Part of a small language model's weights.
Architecture: rotary positions, untied embeddings.
Each number is 128 + 32 x the weight over the matrix's rms, rounded and kept within 0 to 255. Layers, rows and columns count from 0. Numbers have three digits each.

# layer 6 MLP down (transposed), 448x160, rms 0.078, rows 304-440, columns 64-95
100157140172110093060154136156105040141103111173146118128146136130137181107130078120165126137084
105115093158147113194085153153151221131127109160130136175158133070140091109103081088075116125139
135145134153174135122118108141156084083111100032097161190139105124074111119128151140105136163146
133143120136123147134114150110102162122104095119144150114156111134166116116122134099102146184109
071119156060108142110129098088161145136124099162070172126135128161134126119112115159133124086116
111126155127194170129104099144092090075136130127145173140164088109073121104135141112084127164182
152077170087159153133170141193114123155097181144108117158142105131177093108119074160126084135083
090108140069146118087130100166097159140123122109148120109151167120114130077138215095130139164164
125175179086124106168108111076138115195137161115135119124148149109160169114100120130123137165098
165163171144124095070141089204099134164118091103160091183109112130146125071108078144118147095123
135102070118128103113147159126154114090059099159128147176148084130110121104142141140139085176160
095133133118150126099164120123099185118127127132099081118112110103173149086153116129101133126156
160126155101153132111128145114113089124142136123153136108153103127099185114157119150149120143115
070110130167152148128141127071120107155138170117130186108105147128084097066119061158120086095108
115117142181130111150052160116091149136140106050094118145072100145106116145138183116083131092151
144147074146172131162114149135170137114140146163167096127098157112086103157119148126099135147146
148145145131083117118103154120118170144174079131044129144168182099122041120091084118181110205148
154111132109131135132110108121086153157137116127104099118094123099130208099149134167137088116184
121125064178114069087176152100091159152106128173172116094080186176068180128118109123086125157160
131103156180086138130087107086161123105114060108172193088152175116149152129144113139123118140116
128122133150149081141129179138117116117110113121052089109137121032097129184135126113128173124120
109110084136093144126122051158150159145132163152180152132138150177145181119161140119132047115158
170112100197111136110134140114139167112142111167095128150060103132091149155133119148109116106150
117129114075139159093160133121154149139151117180129148111113159130096201163114104138108141123131
123136135152119071135134125148084135135151111133146128194086086160153172117166152116163108091182
120100162134098128141156111109106163119155122102135180197140093086119138127153136112187094122127
239129069151156119122179157148158100176138091132151105181126072138144115085102124133117070139113
121177172143108134123108123033120190110150153143131135122117106147110058179097119150141116164149
108141152109103194199174113086086142155141171176122122181191163120106132140119148173112150110090
150139132171113138108097100171090148093091134119096053112093127063138133115139141078146140128179
059149171086162139163151129104158149156127100139048143102162103124119212109105139125134102061169
136100145128178123116134127143113105078144122133117100135121113146123149082125153129138103119130
085184118126140162157135120101143069075133154101140119134052112138104198175077126098169129097120
176135142112173193168102088099140090159086106091102112095123138119098111097101108153173120124138
096137113163095111135084158073150089112136142136072162168104089084169150172122112142136113097093
131107151139090077088141138081118112085125079120141123107094137147102106100163102103090132141120
153167103167142124106182113138109130117152184127184093085177103088123112162146102190132144127099
108138176138171089144080129137196103121105152122129086089095121093098114157124121107093102124136
163155125143131120206138148104134137114081130102135154171152158088163129156128091129146109110162
104110114194138154070130107129170205157131134153173156092108094102125148153118119164132125126145
154087173118134143150142110111153067100106102083177128134134085092149163175131224088100097136086
127085095129102109098139176133121181129123115151166113142118097077143111112117120113170178164093
120187130123165120158160138107111142149148196095112117098096107140092122114083149144220144048123
127152158143104141104123116152154107112150163175147113050159141112104145106160159096136148157138
151119120114141150143132135170138139071112059134149140184147110184158090136122083191146149090111
155189201138132137186086136084146122121139097111123121161160178173155131114168108121076103166100
123138160134180134118104138149090087116106122145140121071113112116135090123223111157142155098130
112163116141170163121098152105125186130104128104179081075153134084119097140125191124135113087090
151112202135116122131128135112087057177092151120098137169140108139088182117059108149094113144110
077201119150115134162164093158164173123159187116132121123107105130113084107078076097123157127118
160085056158126129132130099126125136119170150150131112139137051174116151164116158121149199111135
092152103099156125110160129163135124156145144107169108179167178099179170131164129134137172148115
096166090131190164128121124094124144145136130142125148188132098137113105138076110123101097095099
118143154158127098104093101125124118152102104098184117133146097108141167122150135096135136148058
076135134096150126089141166190145155133134119138129160100133104067163091075184131115161169142160
154116062110101100136098105160030181125129072143129110114190129144144147137179092109036117125117
174122108124107135193134090208144066120170166127138115081096162146108161099124181160146109127096
131095152176106173125105093177132084098127119088112138138181135158156131130111099135153140149134
130118139126110092086095169134111153164078130112120116067128160130135109101151118134135156135165
069163127132090076144098128200122151137163069150103191118130173113140110113161143133141119140141
123091118122093077113144164080082069225139111122134081145139122091098165130119073162132112143125
091200097190140147108104165130149123176120131126130111110124179208092124100130183123143118135118
175098123171170130097111128126139169127114102127124139106140109113139122103127105111129089119113
134160154135156122134104167151122119148134120134122135134177121085115055092169135118127163163088
145105168103144127130096121150095189163154115102080209183130130145103067081114164088083187116106
072097161107091149193129116116119141118154118128177152136133126133129130122109137144111098177107
148089108107134110120057144162088128173126170181113135168149138068061184146101105140138110136139
133135087115159109144089108094171069139140143182063170102152121079122102162109142117146117113144
168110201101090150117156118108136171116140144131155095200115149197122076091149161102148043146160
167095135160148142125087120106142066174122154163105084110154089134071136185167086122109114162075
132106105136152158084130080141140132130107160138125187126128168109129131092145092106153110164148
064165121108129111146087136154170115146106161165132086129122101177126081114131105138094158116137
122120150113179141064146139107069143129115130173158118064138151161100204141141178147130141071142
152074101180126177077128144124173130166190161132108184144118115187105162098102166177097204117151
103140110121063130172156122149118104153159116110129144148128085135088173059083117144074130146087
141195157109162104104127083067180092153121125125159184119137166118113113104119127124095162122148
090178069125144168120059110116115121138088129166142139105087126090134142153123117080121163099120
081160117107121102168099111149104125119094103110103164162114156114139147125158074106136148125086
100172110076163111162130109122159114075065156177106145108136093147133156091133159142076110102084
170152113144128168143129137114091097116124133149138156160165096117154195083153134152147071120134
105133135192168152110167100141135114129081122127136138117131171123114091137133137093127125184073
166068123103115101081140156107139104153062125136154128104139082101062109131134165175166099142170
113157142206168167129121172099123096117134179115160059123069140147187098164100169076158158175127
065075061122122224078159213158144136115163129148131138128071117142082142122145125081138139117199
143086115085129139097128125139174110132166131121118186126130143122127146133165103092154132106139
101150076153092113121127158124107125143084172162165125144097117144084100094085163153146107099181
138089136222160097090125154125151043159106160122129059130104119133106160136107112078099169133089
165129116117155111096134134169091159072088096098122116151136197168187181127130159150127149179068
126107152111169113133136126169114153140165152151122145061104120122056138145148078157132079152099
110125076124134117140129137136120197124133132139126134153129132150162121195138143130126160165068
110146131129131124143121103089127092133083129096155139165098128149104140100140166104115161144130
115116063119171108109095163184131164082157188103159138108124052146108137139149135073144140075133
123131115134112123134140171198115177144132084129091062139121129167116146089075101139119088129127
115098144112092134122126127130099121087115133150121130139188120173082126105125130108132142117109
110169136108095152173140101155190143137088117124160118073128119119143069102151156144132156096121
143127119109152146151095128166075038087137088178136091153112154137145104109119112129081106117134
113149117114146091106153129101152122129098133062082175141168107106113109110103124132100150098126
190138160114157152023092132141162097108101123149134102092089071115123110144158186154116103106211
135094110129141177114138092157065151143141182138148103124170135117133166154171179158183187108103
131083110129165133165151197130154142107150134104136116166119194139173169133100194098151131081214
110139111108155157091126131168148155083152130126126099081121047202101109113084123131130087133134
054141119097139142130128070098125124097156121140161095130089115163119120084097141095077117096075
067104124115143081204199140126113085128127127124065083097119152130159130125138104134129113159150
122107106104182120121169187095161130117149088117064076158120104169079140122111154122112167112155
140091151121123178151124146138190073188154098146119158065107129175080218112136128151135142145095
114104199111166147154194121081119142135128103157121126150110132112172089131154084114146067107122
153175073159134128125104117173139125126117131092091124139117120112171118140123134108170171137164
128137151141148139118134082122147115118094121066132102173176142168190125121144129089061084156095
107143178162124164105144145118119076095174152140105166173106143111164081200081161128117132168144
127172110104166130156097112155102152117114110086158096085136129216187121129098093118151156139079
138150070202070145113155121102144144156143155119200121137106076047154143122118175105150055100109
137118130127113163111089085162140119149186131183140150149098109161183107167120089125140145162156
155094114149115092099128151097151157171118112146117164111156123158155105114125114147093157098113
154100094115096152141129142103096103171161119092084219115139094060122149132090147112109141114138
096065131077133119138094127104118110151130096134094151130078114176099174082107174122116109122072
139162088160139113171083055113147102114126134170100162071148113076055112168146175178172125101100
125168095093110075183139106129157184095118071139115073108118135137131126119111157140077096179164
138136126108151110121108164134081092078094151102104151196112096154123127144135154159129164191127
130142072059102127129133179122130167180150083091125119142121086177126150068068156176137095106059
117126128144156084101130131099125062125111072066127104109103145113151136112136134118129126105087
105168130164119157137089093146135118130124156113083185162136126114092189151101136147082124124118
104165190092145136152122070173115140122099106130111146146102152132106131161128115136121138165140
088144098083126082099130162119114115118170078105128090154214126127148092182162106110133173116100
126083142127101166124156171122158112130123068114117119150092140157149177141077141156123165124104
133145112124092103130126148148149128170135106166117129125163130161096090102111102139093131148150
126119127138164089150149095125149108128051158118130096081113075167087129088167131140153117141084
085090137121111127135111102077124108110097146109122172166176151116140112127181164124109123183098
090110151122124146156201073175113116125126084089091120122079166162137141095179170154184143107111
074125114157071128075145166223081146160122103138136157081122162129126133102137055115104134181111
082098171132111106122068095106182122149112193143119079174102137112131134152185172082138114149158
171103123156169167134144105138107097151135117144191135175116124092067116174064128113139104154145
163107140133106151083109109087115087160122109139204099121155216114163104140149160117130149164151
152115164137115141119124123084181133114126135134089150126173120125078099138123107158111117122130
113137120097135129179112147116173106146144126210132127063068126142098132129146125162152163106134
137152070159162113114118139161104134172101126131097104099091118170125144109126111089191163094117
121142132123110116121175189123131114143128103115062129170143159079198118094149148190073186127103
118116151160132099100146141167134067136074126105153147117138147138147073141160075118199130182163
# layer 6 MLP gate, 448x160, rms 0.0767, rows 305-441, columns 64-95
170157092172162100142162137127063104089089122135134120105138095181090085152123211080211138085154
110035137124097161097163095125112146111163127203099119072131160137157125080104066136154116135152
152161132116147164122112133139047161140114179133138143125144135121105143080115087103100148186140
137138139099100136159183158063158129096130081122095050110168144147072152081095163165137121172173
145056142187187122137171129132118174111153082137158113151167156181094156115149088103112157109150
087125149080116120070169170079142105115140145151122135146116183132121124152107132129136156093149
137128108104133161140178098143167125093145120119068209155130130107117152093206115137142110133138
129109193122144152144172183077129099149115148117107181131175142100095186119129127110162112107151
143101088148148151138119126110126110137049150142102146132144143129156130178174091045152150178153
104106085164102114131130133100185098091072091176120101145174113140109123141123142108120072109184
155136097139134157161158084170090170146098155151110095128167148145130119099147110100110122134097
094186092143123149110128080100117127082104109130104116155126138126156108161087172134090166138119
113089141171079120103136120100154129158113135164103150133109138116126177100101094118146096112116
101131107125121130119083134105136131142164150097134114144160138136152131107105202097205141183129
163118149165119146164102143121135150153181141107124127083188142131155135093140142138139140187097
165104142118173115113110111114139088138152131140197128111156185104093080148073076112142171195129
129123085132097126138109146143132107106081149081112175172138169096129118145143151112123111132084
134109108101087140129161117176086127137144115147160200063132178102099174113124142132121133167102
129098153128113103099117159140125183102081088116111197122146138191108121095155135143172099135083
179138134116108091155086133135104159136107130140131114100145168133140110090159129128119108085125
173138064140107135163128085145154130137165149088107154166156095181123139142073120073164119145122
134090168133098094113187159130175170106077125121152142141115116168158142128136152085106087200144
140082120111122045135186156098144145140128101137085088099127135122110159088122148107133177136143
125160109180171055081139147102087175063145140155160184101072114075115123159117168138149121118165
080139147114130160117100140138202133092152116150134166135143132164144132134183167152163110117091
138072121135109154099077112104120160096147167163152172138115099129098082113136106138133116149117
104181156159117145090140156066164129142108138080108187138232161093163090127130170155136102105180
148089132163116068065084174149136127111089195129197072102180209101101107068199137132101125192182
113099082156182085147108132150159110121155141117097127155117104111174187104105103113087168117158
167124121130143122104142164140148155150123147160077213138130133153158066107147094160124130205092
153159105112195132157117145136085161089094107131167144161106206164129102148095175156152188131134
114127124118060076088153187102181133137119148136167159204140175092177120094149072138135134122068
106120084090102107125228153122124120185121112141100145147111122146116081145137085157143165125173
147112087144143100119116160115140126157148141128152077169154194145149101155153115128109160219152
201129126125096171133108141145146189130060098144152084141166095174122088115162137171121140156151
195142090142110131192100164146154154144154126149172113143132135165155137110151139171133156101129
110092065125152155128134167097119116128131152140140151067055107195120136142172159075122187140153
115192073136139123120130156069159095078105135091104176143163157133141082160155150067089081146104
179119124140135084131141164127137189137136144116114135065130139181119103149075105066124104124147
200142058100110086083110135108149126141114154108124137113143143159163081095134129209131104110223
139144139079122167112212115130095109180108199159098155150194182174140119141171095133075133116149
107149129118156106136109154111165125127078125130119160097102166151087170143213133128152120141183
189091090172162137139160101181077139116107154117123103163135132172119109092122207132114090066163
178137127149116082087153101155118133131123103101154067166152147163083090079102132115124138122126
176075091092148131095145129144079109168131077181117153173101136152142100136135122165119123100139
093152159126173129115132165144122146157121174151122162109155147134069199133161119141135145115152
134103125109141130072105096142131107076136169100120132166119155124127068073120144101070098132159
177143112113155093121148146106154164103187130184156171199091188117121104121173100126106175071123
182138162213119129096128121151142176139109138097056096160150118158109095128166149137142153153136
140112166151145067176132153152112132091152167174180148140116101156145143102183177081147168143147
133110134148077098109119165086093094123112112169115121141133101101080114187127144109208137111125
097139125170136093103127154153120116173105185121130131113164093152084176106114103156169130121148
192088071189103112220139227067149138099121079108069143145068113157078183165094136098125096130126
132159188138057139117155068131113068146150163141093099144194104124100080094163102138134129112090
181088095203132079031130094174108127115173161163145192170146117192161153094112128165160072087123
125114109079124163097185179138086070106188144145177157123157144217143185101162149132136147171068
112124100104124056154178164120153148152110149127150150140149106138095169096166128159126130119063
151134096118090080121150178170130121143112176149089147085135154109083125078115059126129168086097
164151122133099082099140143106146122153130161151147144167195184154124127107132129119075089170171
133196087111093126174183197166139084165110126134115070124162123154087121145171068066127155142176
183073155095092134123089124091133101112126157165069090089161092094098182117165155158113156164118
096131103101107112114130151147106181049142129098098092104091108142088139115143165091084164106165
095124150059129076165148136103132122079136085121097131095099124144100148140090126127084116168101
086127081200155149148129096129149146089204141190048145184175121112161129173142129109152062115162
079112109125127140167091116199122121134129115174129104156120144159133108141185161197158129151133
116156114141123169089107114075121109140133108129126098136070102159132078126103133085179191151118
185102160194197153155141158080135093103136125140138112127103125167114080147129098109149133131161
118134053153114114090185134122135073096109156143078145068119136090114110112107164140164116115197
106162114146105074139195109109116122104015078151110164148111203110127132092089149159130098115102
137144172136097151063123175098151142105135122161162184050147184092101154099093105129129139149127
198054111166097139113138114142073116061119101096134129092150131096092144116106135143127121153152
134106125159156153136154168152119207166068145148159131170151125130121138081153138136127169117173
176160123151159120148084103202131112163144117159150124115173151127068144148137128144133125148138
188171092145154156111140116080095076103122156156082147124150137131175075144109172198150140114173
131100101144123159121156166153159136174115116133101092117148152151157127081131068132123121169136
148138138152118097154114116120131201110118155163104189093123121123082050176132124068192135174137
118116125169132156147116161131112098082157161168086074196120134164139103096139124103079162092148
151091124160145114113135144069113116182070155162114154154155173117078105145147122091177183223179
119121191102191099104153141181153167145153093096095181124107114087100160096169108089120089094149
105187114101137129102072119104130127155114161142081142090107183166189141150114169094137157120202
146062139150142099154155148136168136196067108127103112159114159159141130125082171132142105082129
188151118104121172107146133046162061141189099129155144073167100127143156102153117150197100126160
140136104133166141199180110141192178114164135169173122157177159127108158115114061123188098115117
145086113122143121179178104136162113087116148079113159089120126123144166077076157144106108139146
115164114169148104173172136139096137106100112107107142169116128147146104187106141134060138145189
153121120186123134108099137157153100136109191101097127161108144196110141082156160173187131109161
134104097107136065181085135137149098099167140126093133113144142135059161082121088141124132145153
124101119146159117140105171164142135126134124084109112188136176105132086111096179146118082154117
168117150078153166173142098100094150106141124087066126069100173134181161159095126160116156128089
142098094108128130085155158140066090142107172096157138112132133138120145091102099083146162158125
145143110147165123145109187151139125125110197122113137117076151145142085139182147094173162150149
203139121104065140100134121125125179077094094102089078120173154127116093082107144179166121138117
134114139151127119118108132185137129088131094083132124189127105127110120121145156163112134150205
096099087123178109157098172093152077078153115144101163116107174153090152142125122089146103198129
144164174146125124116066107149091116103151115141134133078120115182098129085154220098179184144152
138142052108157140137145118146098132132137109119103137140143132168107121166181126077173135146094
185136101085137132140129130155071163105103135097092111111174159134101086097107156113107190093110
121081162174197094205138155133160076103160125143147111135069143138138103153169194080149141088119
159081091143138133168087148120173133093168092095141161132117157148158146080173157085181157086140
104127143131131178121190164107193141090191183167158105079127133162094136125151105112134188156163
133164113142148084130152143106110105103167117165129112119160145099087157123173073098121141102159
142117116134135068149184144108120161153159134178125102151132224149185110167140124180101153085133
035100143133187142125148142145150060103181196143120155090148156167094144096110115081116130138098
186150104096098129081138151070094125135100124118148148176083143149129135106151155115179123103149
128133123191157083127118093119189161165068106112115165140092169190082150102119122101110146133193
119133194149102151157138199089153081044112172178141142124136167103079109118173167161121106131165
122111116180124129047142191127102154153104181142157128062137158170060066168158160140126113105107
187130123153123134103109143133130179094095112143122106122092056191114094095159136110141137051148
152104111138127105106156132135148145147098187148064139076136109167116146139163110135165125138141
214130087151081081186161104156055093161093146132114128211137139149111134142137126136081158126120
161110156111138148175144114150112137127188163124096108083100078126148110155139124094130131078149
134103128175116130120130116089169140151055159063129143146155123129152070102168092164086163125130
117163148138170096116116137134131122104155153079119126171128184199071128120160185115175184126137
136092125092095114100174190103131157083125175096092065112167094119152176135142152161150095132132
095134119137161150093109138121084100106100152102125171114180132221122157046134132174119155154121
112187146084136107105069140109135167156178075095142142120110152150102157144096155167151102119100
142167135121148086062105147163193169173101130088094104122107175137143052157125091140151159160138
114061130162143122114188135127077163135073147155132171152124081124102103143144136116144072130121
118113154089105135094192175066116109106148130138076129128114140106127135097103126131126168128118
107171101130155109169097129143140119081093146138074160118144170139148196118114137153100115162107
156214137199055124087127154133112123062079152098112100097183130143087118125122158098069157182115
086160107096107098073084125137149108122064121158121102120174174137106121177130075105150141137160
158144101102113058101146129150118080128094124148121124102153130173127132171175142130112123134090
114109107098138115141115174120134199110103144168153088080171124174143135150147178186107072113142
122119173126118128140179101128150091089174142125170133167126154092127110132084121150196134090134
131146132110171102121131123072156116108078185090094136055087136110128115109180155134083122161140
150153088114128108078131225168117124115169130199088082181177126133131139158131109129142137140107
122132092135158118022152086119095082090099170125150086173164122129133094165147133118133104150158
179153142205149136102099167142114136145108177089101168149140105141077113114099147065086109101124
201077120167143160143106140107182182106079152069081147152158094178126117107140157131130141099127
097150120134141143126120127106109072144142173134168118157144185124130100161171176123105138158163
102105141111108129145139190071124187154110102149167108090158182095095127163145114119151178147135
148085105086107115169122086142126127133106090103115098170078075125077070149064193146159152119091
107158052109109073128153141105101117151099127157127120119175085146090212109159142149136116164162
172149122140148131115127125155173087121168151108109091185145124146165144159105092144140139141180
142176150177101108098133106122151156134077123127147102121175149117101078098155163118147149208138
142085063128094145160161115131083153090092163132140212155195143132108111097157126117103121122112
# layer 6 MLP up, 448x160, rms 0.0794, rows 305-441, columns 64-95
150152112137126133159149124119151189107102141145122074160147082068110137132088101223173120110109
125136132145121126065091128076142142093130140150160116148221118108164047120138106127123139097084
177170109090111114152113145095171114135145159139145113106158207103118162078147111174150135056096
072152162130067099112106143155088115090179135128118174142114127117064172119145126105110096113129
176090142125085102143131096116115130140099107117151096117124112125172187128117096093170149108066
116103163090141169092088106118170072133162145153089168166133153121144097119178180116100146105135
094086091056127172103106112140178120096147133148167134150099132095130112112170067163086110104139
168111128165117103125121106185139175096152181133091082144155101105090109098146142167173152153144
101159125142108129104133136120078169197127165174151094098154161102145178159105131182138117164174
120166076107122144115126161122155147156120125082131137112129129189171117152201103128141130153109
133124104148100096161104131139121101145129141184187168097129113156162147075171143133145144108139
125118094110060093146093103167096155106138068091110148138064127188169111125120145133108127135101
136096144106120141200147168137070130169136086074135105138144158162140157104192154143120111159079
113129136145082152156139179113154150138107122157170117115076102095134084157190190145194191166169
173156196158108132137079119131120091145135105054195144093125170114163093162111170180162213142078
079118140150148131110178085136113099090141109141133093147128132143111190106100159143152071098173
151167116140120206163145095165158127092148112127154129127112147107137152134163093114163097115134
176129090121152082101114138208128159059130112185138111121114102127118121149076181092149147144117
131200126063117109085144189149087090083146095132100108146133152158173094116130091127146122165152
088097201152098137141191125109128088134156100119133102122142095158102096208193181129089047170134
152106166125138118117089168152107155086104131041103146150116093096127102144128173161151149133108
066140110136125113117147160131122156156070138155131075082118091132162114134108115141130149089070
116203235140165137161135139152128114115172089120085187099131151150117166125141066141129118104145
125109159121121170171122177125154163123090108087159123119094154135169144169150172128149133202129
089160131125095106159113092097154127133085142147152077114137141116119103150144055103075164121126
143066092113077119163132092121068092097128132153157109038116088095106142123122131135150172133163
148126140134095122117139185149172177111083110133164128125120095103188093121140065114084161117156
137100236172168136153181096111159133089152189161098199061135163149113136145151117120165158153159
082120174108126135141120098118153115096086125097174143129163183112129119170158117155146055079168
134182206103123096107109127139104123086177108144128159074079105113166159107086126156157108095114
170155084104069147112122114103123173178100118104116115092165123146129103154100107141112140102029
067167122062083086097156111162090139116127153110146091132138133104140205069118117174180171144088
159116141122092141207133146065131138145121138169146127234129206132125179225170123117125145160140
115130111136083122115095075138135165104084124094061120166126102101133123157090102134150183137225
102061113066136121148095090125056063117140070125100090086069160164116132067051105100161200142114
142118151144151140134083091125174160034145118084129165103111100178073108120097139063107113105101
161078120119062129105121163202118084179180118118112126110123111114139181167172109144141112112151
107117147149168111141114093226163144103201096161098112099100155134111167090141132164096155127180
133125128129139139161145083163130128177073165131144101090135136128174165096125156091144115100168
095127110143022122100075123171163195096104103184142130072116099179148092133095126142168085093178
105118063121132123130140168082125171178121053176152158117115111141167141174078129168162177128124
209117107153102135146117094169155108154168085146176135167186156075116110118113136128189112089162
096089160123086153134120141134109125127155109143166122100093108119171185179130150123195140107101
121142143040134157139135140136089157138104159166012154110112110144090145195170118123031111170053
200138176119112179144132140096100134131183133140119083129128153125132171164066126155156079132117
133092098136118179133206128098089123090164134127112174105150117124093193151149090052115191084164
131123117091083116175113153056085116089120092127082096157139148102110099135173192117125126077127
136088104175188110210166152104153115095123147145081134092131141111099145198107165066075189120138
168076095149131168119131138165100134118199086173130180173128112087159088137202141104070096080115
188128169154120149153185078126092171091113140174095135181122149106107094169172112156166215131172
076129173128143115143137138114064091142149106203139129147144114086116074105106164156094114163133
129134113144110157133085152134171143094115070133125162128068180166125134178123104120124131118167
111115096187163156129128152125164195128110135156099176063096138094160096089118144122094156105110
149135094142109088162167132133133133146098077135183150155115152135107149119076146106101094172118
165081115178104117120169062142120107208135143122119141099097107190089145172122192179241033162135
089139217172157169194151207094159139131179135090141113116152186129131101112145150134076089161114
147162113129151141093073144142137186141098134133122074142119148123136139153130250135196097138110
165113118137164137167187139094153094140155125100169084097116125180136128119092095111111117137105
102179167117141129143148190121088093135187119180094104119117130165125103157072163066140144132161
184124062091131159149099065181115113058114154134122114120134138109217115085107131138177135088109
109167123144167086103072161121110165143144105102150070141057116083109136000111162072119255117109
098047092100137138141123144213112128115131129164157169148099107110115117170131150140167084126173
154077173121113132104131093126148137134112137130091084139124130140118136154051078142114113124139
171170070165068149122176160098118181118143122084165107156200135075106104154143076108164129149162
148130143152123161155103082130121130161189112144135083112122140097096128123122122222203144158141
156131144163105112112125108093145148115127078141173175104082146124141145115106152091107102093140
077109158122152164101101174092144128100119099125158113177112134216158132118113174094091091091102
135153134091163140156161128112176183139099107180097179168122185106123138122155122163118126078095
138153111065121146120105138120129086097143134125134131152139132074170163022145099176159110181110
152119140142124118110128181095062109101133133116097142124105091083102107104160158134093142129158
085188102126120129095098139154131157129123139124157121171080118076118118120100173130101137127188
103105085149123140160120096140080177108111126134099167113071099192110128090159195028148146123124
096130142163143125080138158087142112124149130137106140123139130104110111102128109126124116098167
093093153128116132080181133082174097118141118120167089100107138098098190098182143131218137120110
168118117183150106110136210089137103144162138075150086092163154123106126162121116132110170133129
133155128102143158129071145158124163131135144171108130072131083120055073129145110145166135117166
135113114203108107107194195105130156199131142183099106130128133152065093113123101133071119116127
082151138127142070042127127099087148126181191062170120092118166146151195205173070128189152111091
174137112148125140061091114130096126103105162138123075113156153081140137139118098123133163163151
098126086135125106111136145122220110130095082129162166173174145104104136116138137119121179137178
173106143113141102082096086158101104133122124118116140145125169096153119128152137144090183118143
179096111083090105163071152168090145167101134132124124105107124067096180093135129097111103079122
059125057151150149172128141161148141088083097121131185130066123103074103134173151057109152091104
170125133186135125139095163109100100151135130087104104114090171184115150214123087116120108106153
123158151129156118144079078168072121127135173106111112173110174120137070201140146138078159126138
116127128215094150156161091078121135108137072128134132133152122121141125120160121121132124111046
111093127081107144130157088097124098125098079107118132152173113149143097134119091155113116093095
145109148125147170115113130111185131189118115125103147175068143147237094096142105177149111128095
137172162148173137120147123128114129088158120106141138116111107131126173115149132118134114124122
128133142118124124214136129156124130111169123153100113143126087111172166088183034098103140086133
111156105114108138153188076143150140181095158126172128128184146144105098101135127138109180201133
152154184124148109114175172121130099155134098117068084156142124170165108195113082133065108158133
162160133145136092142117112081083147122139166124194113092176146093184170137144101194149146135148
135110142105121140154129154085146128192070142196118170155149191089155170159078116172086094071168
131089161089113175156132130175130182123185117099199163121115162092177103114096101119106059139122
174155116089091079121157088116106159126091109126120185121113127150167148100105178094141144135107
109144125103111225156115128117170189148172166145208166176111174103129128094167151112132101117104
176152114069105132085079125116124157130148084164129095096191066150143160178096076138079133167132
165105137120097144138140134151128071115226138132173090098076106107130117118115087116102126115172
175101109089148136182190123180056143143082165188178156139176154114081120136121171128134122141106
119163135124100141160062121100105126116141062144161094127139176167088094143194103064104188096106
154140196147103074157091111086183170154128115112103111174190101112104102189166099207132129170145
105082068137155180156180132120093120169098159132131081110162072140142125122168138185099161205193
141112060101166047130091158094195125122112126172100048081098129153081113108098152094125113075147
094144075098110123104117132138118118120115164121161155148069135155132109142136054083174192096093
103155122120104107131121136117146124142104156165143128165124141122148151151066113146072076124125
100137087134162089168068103181131142125139101056112082126145099145149159140092130092160125177162
110107153098144085149131125072101103098108058125106132143150074101075162124130113175172051138091
122068099086074069140114124180164162121038110094110176142097130108176169093161091137122086132076
072119118127154166099161158144140087145115142137094092156184097105160105124162115132176157114175
171115090107136077135142147093168132142118134148088110101179120142099133114118115118117123057146
181112095117146089134174123115112180112131075120093100148115166115148147100154129148157147141135
164138044143117105186130150146107132143129133153120099119146137176187141120140135107084138138154
143132159100048167147083112102114143131117168159059111157152104164165115163186072180125174128148
143077061118206124121152187144106127148098157141114171081163150102124090093153122075091210183114
152116168142083115207075119069101130141123108095223121130121079150070112151054176193142129042148
023130120068089101175181150130089183055120110158112165155149113102131137145140132149125054093103
043095201176138184125125075155124117070107155146099062140134174159115166077072133128225086131150
152094117125157159134149127110085172108197171062129134128113093168106168136116152129207162138128
128146127133131096111128182064143143150104141133154102156168143156172085141133116168138098136119
115110127109073143114166146157095110122163171103156096029089172147081118126103120106134152150084
117117134104147088120110172144084136217068116167212240135130150082102142100167136174161131105167
110145076111162077175107119152071128185138142148140094122143146172133176114148131096128071089170
193118134121131112102121082151115112215117173113137112117124140109162148122094145192158128153105
151168146124102104073147111072156125141134112136104111171063132156139179127128083115139107163140
152169127128112131133157119176111119189149130184120128118091125143097137175118142096152148118193
153080111138171192177120165174153071157167172103164101138093155140085143133111151082140091158132
132061124110129140166090083123139154132178183123129158133136160122163200154142173136119167122086
108100137076145158165120137093090108154120116083130151137150135190117123065194131160139148113099
121071143151208156143193115092127152158129135155115143134137186120051064096186148196139139190127
132111132080172138172173121126092137093180068136129223135113121143172076118109112137104111100073
091124086119088084162165167099142147116139126067145094099104105162087194091112179156142142125090
113128115123192097150153101153131142167102115108172142120105139119165101160112112091145095114127
126125154081119093125147116133168137197109143143145140179122137099097131146151089151171109104120
089084113125105127129128133126152167133083167190107148110093123151085113133119087065123070126121
149144189169133177115083120097145100147127182163139101180194207114095148097123116134136113174135
178132127149149132146162141099147096141143103144111133147143157095136108138138039097138136163110